config.yaml
n_kv_head: 6
head_dim: 32
norm_eps: 1e-06
positions: "rope"
parallel_block: false
init: "normal"
init_std_qkv: 0.0361
init_std_up: 0.0361
init_std_down: 0.00707
init_out_by_depth: true
optimizer: "laprop"
schedule: "cos"
final_lr_fraction: 0.03
seq_len: 512
Each number is 500 + 50 x the weight over its row's rms, rounded and kept within 0 to 999. Layers, rows and columns count from 0. Numbers have three digits each. The size before them is the row's rms in percent of the matrix's.

# layer 4 MLP down (transposed), 1152x192, rms 0.0895, rows 1130-1151, columns 0-63
101:534502487448490659491480553488529439556488496445519473560470554561486567475439491433441524515511463454491532519575456407477525547495493479507521472526507581519522551446502519510405440509508476
104:555551545495500481461521400457446494568422440582462533453445462527388431411521396530356487502552446459372457518583419500465477520507523473553566492540466427551558521534549491530444478572374476
107:521502528504413487460549497501471589503502458515530544459501463519515519570521577480459514514478463482364500455465483545588509579486607563564440447530406531418578454560488519426417558462523573
099:489399470488485487505451459430575435468458493571453526435455530497479557578447463506507485543401496532559552552495486543545459482604431516449497495465416505520510502479523439524459552440497540
093:503500485555456519535511536497448552456435455448482557512406553451556536548480527464468609550551512552493486595500425570508452482425485454459478453477561486562506417457440514414471432480542456
099:572535523565432550516559531505533482410398542536520486511487486501556523499544445465460479458492420514450552424449494571525403507540555512448471512490537455450484470462504525451541437475498525
097:604381495514465496474449443468463449587507516474496423512483506501467480440585538533488536518473495410512365564532481469563459549470538569529465496495446510553498309434493580460501445517472410
087:439603458523617564448506409524573567456517469465535522497518502519454501564488484557492424400489520532551487465501516473437508532618477486482443543420514512500515538407554458548531487462442507
103:531486495534492597490485487561533429454490509469442477493452523530442417491537490480538519519511529346540347449489564516508463632558463554450535588424519491488500474483484528468506483512554566
094:589464583491504431481614561588517558446463420552464535456463570542432481579425505559487468549604482471523539510469535544468504477519573504506479409542510535508460504463530564446478444488458508
102:500524521523448483542452390554475515411453545527537552581523463485527552509581463519443457484456571459490447542576368527506563461460479467526488551437568475546441437529557509491550518384462453
098:544509484430527542433457450515571436488491465529535505548512525472496508403390575539509510519514522500509515550586520495515520495440481545530475474541529528535429365499437504525548568474471620
106:488525505492495481455458552495520558582570452503488523578492538554450526510481421523469450450563543499475517614520463469501561357551395559541509484451543457513516473542497547612504508566461464
106:553518586516512555484501549425401538551566464544574444608511519536479416505505471435426474516484472536541525531454487481475519494528544520507578418595459432462487556482413475508446480509397547
096:468424526519471434492557474554529523467599599539561539402515579487538416481458425496446491518487482436526440515457517465539578483462503516431494578501561519526403502509527431432566484470512474
100:442527553509463537480490469580510456432522497588561480467509461464528444444531479542482497547536519537486485602613465489419423498441490433509518529497434617495579381552446454509563447537425571
104:458547533488434567507565526498422546521535536505486566493506549457513530543571508484501425486514459450530495553612547501510496475590562562473587480553551485521469405391491502526465473470498479
097:531477538487517455512508499559466579409557554564565440500517506610472546525410414407512451478490528524602477553482573498534623563553531498540412496511474511491448580441576495473546479505426520
101:533417543449483487459485552539473489561540503474517420491442521429480450521527401493485526440492513501437500536503533526438468523438538452433580430569518517548521420428514456449520459429461477
092:523604521414521458430445518448514548495548407503504519468443481443525569543446529517444570485488440538510552496542521465505468392524503501464516474404525443436576397547523506499497470447475608
098:493576597494445395490522544497470504454494407482543529564417546466499572418470471476431465564447448507473475610438464550461567494502449471511597554541482478458475380415508532496482489509446412
096:569559576587516474591456493479520464441556471545647512557488560464578471544419540530569507502473496607484446505477520520472615511542465525520521490490577593579503501451474586487503481509507503
# layer 4 MLP up, 1152x192, rms 0.1, rows 1131-1151, columns 0-63
102:585570485452564439506555434472501501610469482497460419542551454516401549466474543552457383471464458430517548490513468473514487436506493456574445482532539516538548479583455432490538499429459538
103:492593445499453489427451473535469518400456510409514484509539505662537449449629578454461485513507608445436469423407490535452593559509486513545492486480493464485526504543416431490487600472448525
102:541413423498567522495576562517468488641439543503463488460507480530542557502480520457614435455387491458541431541544587525541490485509514522471514445409514520394475532504503518428494426540438505
094:510548477511465525465537445451515490499406523446472508535437506481513551411455487560475487450503549557494520501552569531384553497459477520486498498455545516462453499459412513456450422424471490
103:532541513535467522478477495473456477514404629557348506482475548495523469516519591514550432420442485476563489508497496494534497494506535484516483519433516510471495472570540456511516510448367549
105:500452495456499560483465489518412557537461484462398426581610580474519569531475543481508517493358463473524373546511598495509492507455472592449537413472502534501461465464444542504579408586501583
089:580522500447413471498459641579437476424407533525503474563402655552526446481494477357471497425522513508428479519482554424490498543485490513530473529516465455372525465498496562561507481525509560
101:508510456490469530521548565538439400476432613508484464462456651519458475386519513563521405493473428499503462518444564527463509504544499595526417508479432511397530454472474493496507518527504530
094:519514479501515466460466462526477514537525510379481532615575554497477565471496552395582522507561501506556552501465477505496510432463582559496508494571461411552449571506362400527532598535429444
096:438539476435523507531514553516537570463453429564508553528525493472499554558461544482439612484527469413421514393500527506467567496538536431564529407448487584607533627459489431395601416525421481
096:573498523557445505529529494507589493532583518514508492478533418553430473434587450476525450523559565454565499493467540528504583441504605502476396523461461524508563533475565495487462461511411447
120:461464510486595467503496469515509499542447485455485558553482581635465525491459478541443565469512581475493490497535486473491531423528480622444542413494571540457493467497517490511572529526540555
105:592421495500456555505503502538449498513549521547556428450541516542449459548509574478445546431541486467470472513513535471541433473519561478432485512522624437506428578498449501502587441530480606
098:498595513449524574467465487531444454531596618525560550483659580536524524526440424417405499378560532467530508485489484433457576497484418470455451463424511493518430512553454454461519508512524474
097:470568462581489533477461506573550501467560534466565342589413425643514468511550474537516398506503490521549548508458370487521561495440506422550557501426590436591431529530504426466495444532476480
104:523504497478498412542583492584634504474398490386422517530485497472433603481510422519476462498526510557525533418532529524584454420475525592529441503539503573502595494512488428510468547499545510
097:434607448506584530513535467516452513565412509395464456542528475622485515525577472469479533488469482485515516507517444542600442475463546534535573484452564460550463490512435512472475510499398519
099:482536399500499559453591569513440452561534445415549483513588525536456461489569591513486533470522407563499474481548495433481490482414462466477458479520608481553497600481496503493591500536551503
102:615489497601477438628552469526513483403537528487501460436550464537447495460521454507507489478543545496461381449471519474474621521502584538516502469591442531434386454514566427444496493505410460
099:555497448501584558492446498574628495450473468465492551504468530491455482373526526486461524488530489414510489495504481479453498559501514545471614512461546480512506440508469397508474511578406550
097:499587468467539568575501474490494560532451520451566492556599592522492486401433491547603521375489495519538532446397512488507623520475444544520612527561450593514486471515525578483466476415417529